config = dict(
    hidden_size=224,
    num_key_value_heads=4,
    intermediate_size=896,
    hidden_act='tanh_gelu',
    norm='layernorm',
    norm_eps=1e-05,
    positions='learned',
    tie_word_embeddings=True,
    init_std_o=0.0,
    final_lr_fraction=0.0,
    batch_tokens=65536,
)
Each number is 128 + 32 x the weight over its row's rms, rounded and kept within 0 to 255. Layers, rows and columns count from 0. Numbers have three digits each. The size before them is the row's rms in percent of the matrix's.

# layer 8 MLP up, 896x224, rms 0.115, rows 286-381, columns 160-191
107:148132113113131198111117122124159111121161174138197100113077167087148122119146111137131119144099
095:098156135156090163125185103125126135109158134118177119140135140122136126134152119048122170100064
090:118149093109117102137151094128146185170109144150141105123178101130164071094181136099131154130134
102:116139163171077131106103108138131147125100138139111160110154092083102124121177161180164158124162
114:136153142107164135158176145085159111138120139139114144091111117159136089067158108152128158098132
100:111164126135128100103147161148147126136138120170174119131111172160124123158196132086171102130137
104:134177125113090143118150118160115149120137159143188145127163139185124136122068138147140124166177
095:121141147047177128107126144139160099109144118176123151149205171105108170180121126123115099107145
101:127129098170159187100121146159117104148163060150118159104129107093096119159155115112140135053117
104:122132135122127086198160055136178138100075121081177130095184136116150186100148120093117122170118
097:086125235080169141108106192074093124135147132121129094118098115103140141105123105123069144081102
109:116183116133135157117077160109125130142134166114081144110144128127128128192083100103110139135077
101:108145099105184077090159096174070131118159152192087185159115169159167141111115193109143110091120
110:118096131103167136131102115105109190124167199088071126150146116137157146111144169159015121142156
091:141117088119098128170074089134149101096077149098130074138168062108155101122151111127089138104106
110:053190087123094131125131177150121147128138121170110074157071123103134189109105161108104107110111
111:129141103117130189139128164118098097101129127095066149143133120122119132096141179127113117126126
091:183101112136130157172138139182158094066172051164110125167123096122142094140137198145080160106154
100:090148195116156117085083150102115107100133092136129135157068102093087142128179077151151065102147
090:159131130154205095162128129137175081094137129155175178094135125143104100131121145126128120153143
095:161169139097150209088110123146103154117132129119173120134184161120091136153111156068198162143152
100:165179102165135160101128123104113124143140120190128147144163112108157091129145127166177199200131
100:156117144137133120154139127139099104114173101149029136130186179145066118119096121148155118171116
095:151157091146171142150131051186172138117180128129059131139126104214163159121150124164157149151151
088:087164116107130129119148160130122167116148153173081104145135107111103086164137143135076127117083
090:171125130127109163110166164101102162131179119122105095139118102053103141134153138113153128105127
105:171121167123164142118124156165121130107130128151138165131119147161100117130029152151116090117095
100:134098130140136117162202098188184106097137131088059067120126148064157162121185122132186127133110
098:095152113114135164125110082118134138148176185127168087123158160118038154126168110061106083158132
102:147212101127153155150102104086133110205158108144152214130169086095110131146176130122088089147100
099:159137140141091173110142097087162143136143158134125144197139086113143052138047145155126157122011
109:086099107109122168156166157139121123067197146134174096099122124075045168155147175136086146211092
104:092075092160101205110174157091197116127145143115132165075103109101153158152126163098087121107069
113:144148143076096118116133121112114092179110136132142123094103108140158129089131095157067108129047
102:164107106136126140155121172138159125175064118142096190083112150142156144170114092137145104140131
095:090097148100147121083134151120151137140111178131099096097186148189152134106120104060125159183100
109:128162147070165137145113111155156094105130026140136110108099078172156146127122146189154092104082
095:178134123135089146118097164110143176114127120141114166191171124137106067145052131160136082167098
097:097126240165151124163107110060077147135132150113144134125051117148115116158126173146116110098114
104:101116122185114131114073112106179160167166121106120155154124108127181143125118151120177119151128
105:114083100141135112143167162124144157095091130142176186182173070079155096170112100135132085116089
102:138112143132054179158098131104161113142134160129145214136117138161148151157151147154172126101108
099:072106169118181153033115178094120129100150187096159117142145179139100128150153122071131140133115
091:107177150119116116153139118109125151123119155110143117157100080057134080177166177102093110136085
101:162159121145130066178108132154138077175081147156141069124070147136151161134149120124140181107095
100:166094149164106174095132092143197107180106159065157132097112138089107160135146158138129156103138
097:135153127131133096131069132134175139141133208109162151133185083110156097114222128125160105175151
105:149122048146122115132193158118138127116126125160206092141185083096162147100133152159133089181104
093:142067151062170120200063075147103126105141131133122146097134145118107144147084107146120114191154
089:073162135106073142141105196112165158171125121138138146134123190193112154122058127173136157110095
095:121101086172103122109106131114076125156132170138132110110153112101101147183073103149088166206077
098:173074076165100076122116031123100114049110117146130167126211177167166126072148125120104133097174
119:061177112145137131139110105138140187122108183119144094079137079168154121160102054108105122137089
096:132207182157168058128156103139136137130152158176150127158077159130144121098114106107150149151155
096:190129129099185122112138092129123103142120166116115137096168135088101092132096104117062110130071
095:142109135102132154127112074126142107178146165130164115163123107139124135089046162140139130136105
098:143155172113107166130092113169121136179125154107149118171139027143105087101165092114131080141112
098:131165148099116153102102128119150186132118131178181112051118107110088179162162113164161090103144
092:218114194125152134125133187140142121090161136130089147112144125080137115169069138165144107138068
091:114131147110118156133142106133141155139129115170100127129105117121115123031158124128146129121112
099:201144114086153144165099125119151105080163159140123150112158094109122099072122130166132098119091
110:152106109122151151128174127123093120166109106164085150138119149078157117127108086167107092171114
105:167132083145141149127098087120125085111078184107128134136164088127111127172175092129122153215187
100:094105170160145186082172130100126115179121129145141159186100107109126133154049141136133066148082
114:117128144136123151141129194141139142148194103098160061135102089127228131129097156092124144118091
111:125195165085101159082114109129078141087135108090135161153115121156154153161134139095142135175104
091:118131106082123147088150179121124019120137124094158190165114125132131078114112128124203121161055
096:165162156128108080159151143144149115122153106081122152172093119109179105175141142091109078166123
100:182146167077144095057129094149131129083118076166145181131077117104172116154130151156016079122117
094:057115117144185154157171171164095139128135166126075133139131155166120071144156074087128110153136
101:118126149157202154160147137167157145133133133173086121162149125076078101089139154054086138129083
101:129164129169059095122130128179171074168183115091096154147162146146133115163107083127147101148141
109:154115119102166155109131098185112132144167204093083123172128135134144167070220100076108149130102
098:115102164084186170135086106122229153120115104110115045115130130165106091184129100143086165112116
103:094135119089054032130178064124102114208132127053158117108159130119111176155151152170175119139147
102:120084120169172132105160115117137149121141145165120117169214176142074104167134121112075157124092
108:101109101131166107111155106106135078219176151157120089146103117123114108118097124106135163154115
099:131101132149146199122090118112133077178153138127141120116136176083099090129097139125170126175164
099:161112139113089149149188161115171183111139081162177102056134086089108127146172141167129097086150
103:166126172142086069151113110053122135136130097116136139228168089061181153125151153172123111108178
104:085108111122157166176093190111121168098098126105127128206177064147125170112157106167161085179090
089:162129110134133111146137159119148108159090094098099219093148160145187090141130149189136204107146
095:125114149133150127153150087177159102154168136089135125129120136122118162158076117169157118090122
094:184073130121142113103186082141138157142164100119113095138183169089125102146149157119081106102155
105:120133147147136118130072154095132084120137199128117080153186088106134100139154196153108138160146
101:169133183161146141094186109136136184139173112111134125074211039122175084142095040121097138120090
105:123187100146156131077089094128100124141152090161155097091071120107083098117136160101106128086081
104:075146103168143173094111160125097167181168105114115124156130138149119140075189116027138121126125
094:099118166158109115126143133148152106111146185138110164107126137166150133116159113117116188157212
090:110107099138110073125038087098099155069148143067101188130116099166125133187119156082128085089123
109:097129137110160091110170090170192131121112085130141142135152105073098115105072139125131160165067
087:100090111120131147138173096098151154157088185105157153124116207134144119184075104129155127154083
098:160157144190112128145126095145107119130102141106155142124102098175124087058084162150155127143101
110:089102082184111130196093123100216155135077106147130138112126154158138156111169057156134102150135
104:167094146168147104127154126140104239127126104101140129111158117101155079164164112124074108175158
108:138137100136151119170082185106110162117077091142139137075162157148137075057148126070126116158127
# layer 8 MLP down (transposed), 896x224, rms 0.11, rows 286-381, columns 160-191
108:116064172182144111149144158169135124150149150073143175115103117120111169161139080070147192089135
100:089148126117103150148078164044120140095144138092166182165165136099140150103143091080115132129151
092:099112088105137131117173194149028143121150108096127119136062116118159199093163146170160159169120
110:140121120218148162180112103105221107155087111096145125096107083072072097121073126106216155059113
114:090122109084211132102111130152112150143087156110111126151075133120138148131149139152074117102092
097:110129108142154086071036136134150130079116130087109152077130083114118137110105126197071128110068
103:066136115094094151152150125109132104178103047189168127183122141183141105116154118090188150176126
099:084199092122093120109157100085133122159108122156180104061074189176128125157199118178057089125109
100:143077143126096082182131106166119145135148073102100149087120074148154120126123111057123120132143
098:147094122109095090060146178116113127141094144161160115115133068129126120099175114137111097082135
096:165118182122105079079083104123176107138138070127103130080087113128181143147110176160100148150160
108:157140122166178098152071130140141124113128101149144147130147120130074134104158129113143134168079
098:208122086188156166105130131119222114179154117094075172101150069074109128165110144086128062104156
105:095102085085161111124149139157114154183151129084089145206135164131116169144159174166057088129102
094:140138116125134117176116133058081134142125097134190195129066159143146097071114082110195141148104
106:115087112140153102124127153089083139142050090082134087105123153161153168093185137159138110089122
112:107146130178072101117150148149127077061195142093091135081105174093115089165129098150105129210158
090:114140141104109176137120148081135184135098153119095129146122128133131127119096103070083152160124
104:133160108149066100128109076129169143117080176111143147151123131199120150180116123106103134129131
097:134121112127144118109133114155128109143099180141128168152055128173126137106099145209118073122089
096:104125131155103091156094119110107161153125196170095146105143105120153144159120176126142146105100
100:164137166045162100110135123155064169119169108155102174164183100129109124161122120139129113106157
097:073180127181128144102098141116116127115096140138088172142112127105125082098160088148110146113136
095:132090079125157104132106147118100129171102133096141143126133118159215125124123142088149122165156
090:125112073105107170079123110124099075099115127146152077091072169127142152141130125068127134152125
093:125119107158151170107151158105173109112146138087114176136144175127167144114128122106231054209155
106:100146114183115135132111154130173150145089128166161112203155103112142113198144152131110084121090
114:157127111156075132123140142145120173129161200157182116140098172088148234158143106137036109121146
100:099161083117129141151077200111129151115111169109101125096144139078096152181098141119124151165136
102:123122190202107143120137139209060091152092145116128135107067138145137114158105154162155154106133
097:147156119117118038091150185119201174193092140125144133094109136139156121119153141106212080156071
107:128151110142133080172074084080122083123173153154107113072113102099120132112124078126136089113131
100:105117100155153134149181181134164112132180100142135142095097120087111165150125132196137187180126
112:161125091165103095101159179127131108113179141088113107107103117123161133087085139109127139123063
102:113131145141133125114081127131090184139030063145078117124142094111132057082157087164125120182143
099:098119134156107155148122118111071112126125163129144113169128168140156177118142123088056115152086
107:103148106140147103110122114142191121108169097108084152069161060155142156105127143138186098147136
087:104131097135137160158123121149155150154184152111072104089141134141153152149158114185225160096194
105:122083118153138169141161155155141117169148102160105172151094125126079139131145145094191134116211
107:122098119172184113084139127096130096120106179134153090129118147147086091111111088111185186151128
114:167123065146125146135122092184149125130097093182118112084140125120091164119153145124096101108123
109:150166163126122176137132141130071129121141159125154127108121166131158148126055132165133122213081
103:200180153140116168076112112134130182119128112145109141133175117174181089124111103132161140084113
094:091097095139118086110148143139134124154146116185117129110219095159102122073041126117149099149210
102:140072116139134155140137118133192143102150140131131094102162123120115074091101189139078120127118
098:174182146064080128139163084164176168107125153121156165121119143135137159130103158127066118129184
095:122162165143138109137108184116139080186115117140180137098108141058112121128170077145125151123116
102:156180112112141165116172127154173138105108143150114081108108123126141095145153150139138135132139
095:120153115141067092136156135130136067131101164163097119130130140114103189164132153120083143128085
097:128109135085103119085099160139100105108090107143124148064119087128107123121141134118118104116140
094:103147160117139093138115178151121141170097131138112127152167104131108115110188128096130173107106
096:082093121163089088143229197157177138154126131099149101187128100155094117148071177116210164095095
128:109170068089120083113137101097112178155092153110108115140102161141060096163119046080126133162092
096:063089158062141198146112067165094125150174174130126163074091159097117100109159171130125137170112
099:100112101068134144165141183121120146166155077095159169147202135123154089136103140136116111125076
087:151097151082134152170113200114108109089104153138067121139069116136160152171161098136250162079120
086:151106105160128132110076083095179088122185111191101092104129072098194127086152117098165124139161
098:140236151120137156158063118105152118172091083113139153146111161066115131154126115120173053110147
093:160052117152145121108156081141180108077131143180096138115066127172072130175124165147110178170124
089:140203137129136156159105083144122164130080151167055102099096120162059153120143186105107122107116
094:123128117135067105077106102087163162117127101122065111153063145120130138146154082112091155102120
100:195151128167112159108157085126095156157156130209142195147137130178096111104056119128105117127060
103:135195133123162131082148141125141153166183143150103065069136091098106115130104181166141144129182
098:122141083107131166129134147095062135093114090147097091204130122164127162074193079070076142142127
107:108148104147079113089094096126152085097100147141069136097159074116155116163086146141176041169153
104:128113146111143140090097186091094139050112097151126129149188122117147052141096131093251125132097
089:155119123145131160102183145147107146148103114074151155112075130187141109109175153087019119151139
097:140129119078140153147148095070143192153092179154102123071141090089119140098113117148123120143098
090:115143106172114151170127175110133146143179108147136156145122205169077140143093097094092169100225
098:105120126074091116151139112116097204162173151189121055135169109157109157077114048146177180111130
099:121137094152134129142143143153123184120080152115153131115182120120123108159205115180147127165135
114:129119115137210103137128088144110093119142076071162123173107112193118132128127096124167156050138
108:144127120165158141140115116141121090164147114114119170135118118167073143147058155151118114160109
093:140143104071164056137111096101133130145174073185145158166102077081064073148155162103034126124166
110:131092165068076112117158088165099133170112153155168122173087129083121114100165157139225149086159
104:151125139145156150146136100140139101128095108164164145095140091151130104142108104151044164114154
109:071161178127081107070131035115160099149139105114160148043113169187139126130175102118139089111147
094:149080184108124160142162078150090116070154082135100112147134171127107092109120091097136169188086
098:107146133141146141115109113148159093149095154122115130139128109141087132139146192128000165114155
103:165202107128195106131100081107196170152122111105092148130082099132085144118155122126118112142097
105:130090088156123171155139093095133146115082163149132141191130138118123173133136236129164160104107
084:095071149155091131064122173092107102087158122132166098203122098151097163089102119106012173115124
113:125155056103127118076138145076125042139121161194127145151162121142129156140132133140150111138168
095:145159148142137127081075129134105089115120120131206078170149159157073130109154149214065142141147
103:086178079116107109160156100131094133100151130121065171116139100148111146105128139121157148127045
108:150170107110131129184153119138102054167141135165101092093165101108159146070154148117146136177145
110:110111072071142149108198101131108149123129168148126176063129128114156165084101104107172157154110
099:137132096131126088159126199149099168167093072061090127107166163111134091163133137136161136115157
097:139122119102148125082170167122092050166161185122093123166144162099082117122091100115035071090124
093:074126089111104166103194153054128115152088202119150133171078091142125087161118069183159138059123
113:115128129097084127127112145119175125187148114158097201122163078132099077145108102100146111150170
089:141090151108156110106152146093128099115094153099112169107096160141105111089147108138073086135142
098:139110094150120134160081177106080120120103145167086163191114087170090106139083090100171078126125
104:104171149160175177137109126111132107117112067110082143124123109087102079128134109102156137140115
102:143145182126039064139119130117149144135125128170089113138102060180129134075099174184036149163133
099:132095062101110136114107086133186052106126079122145126121139142157110160126068159141098139140141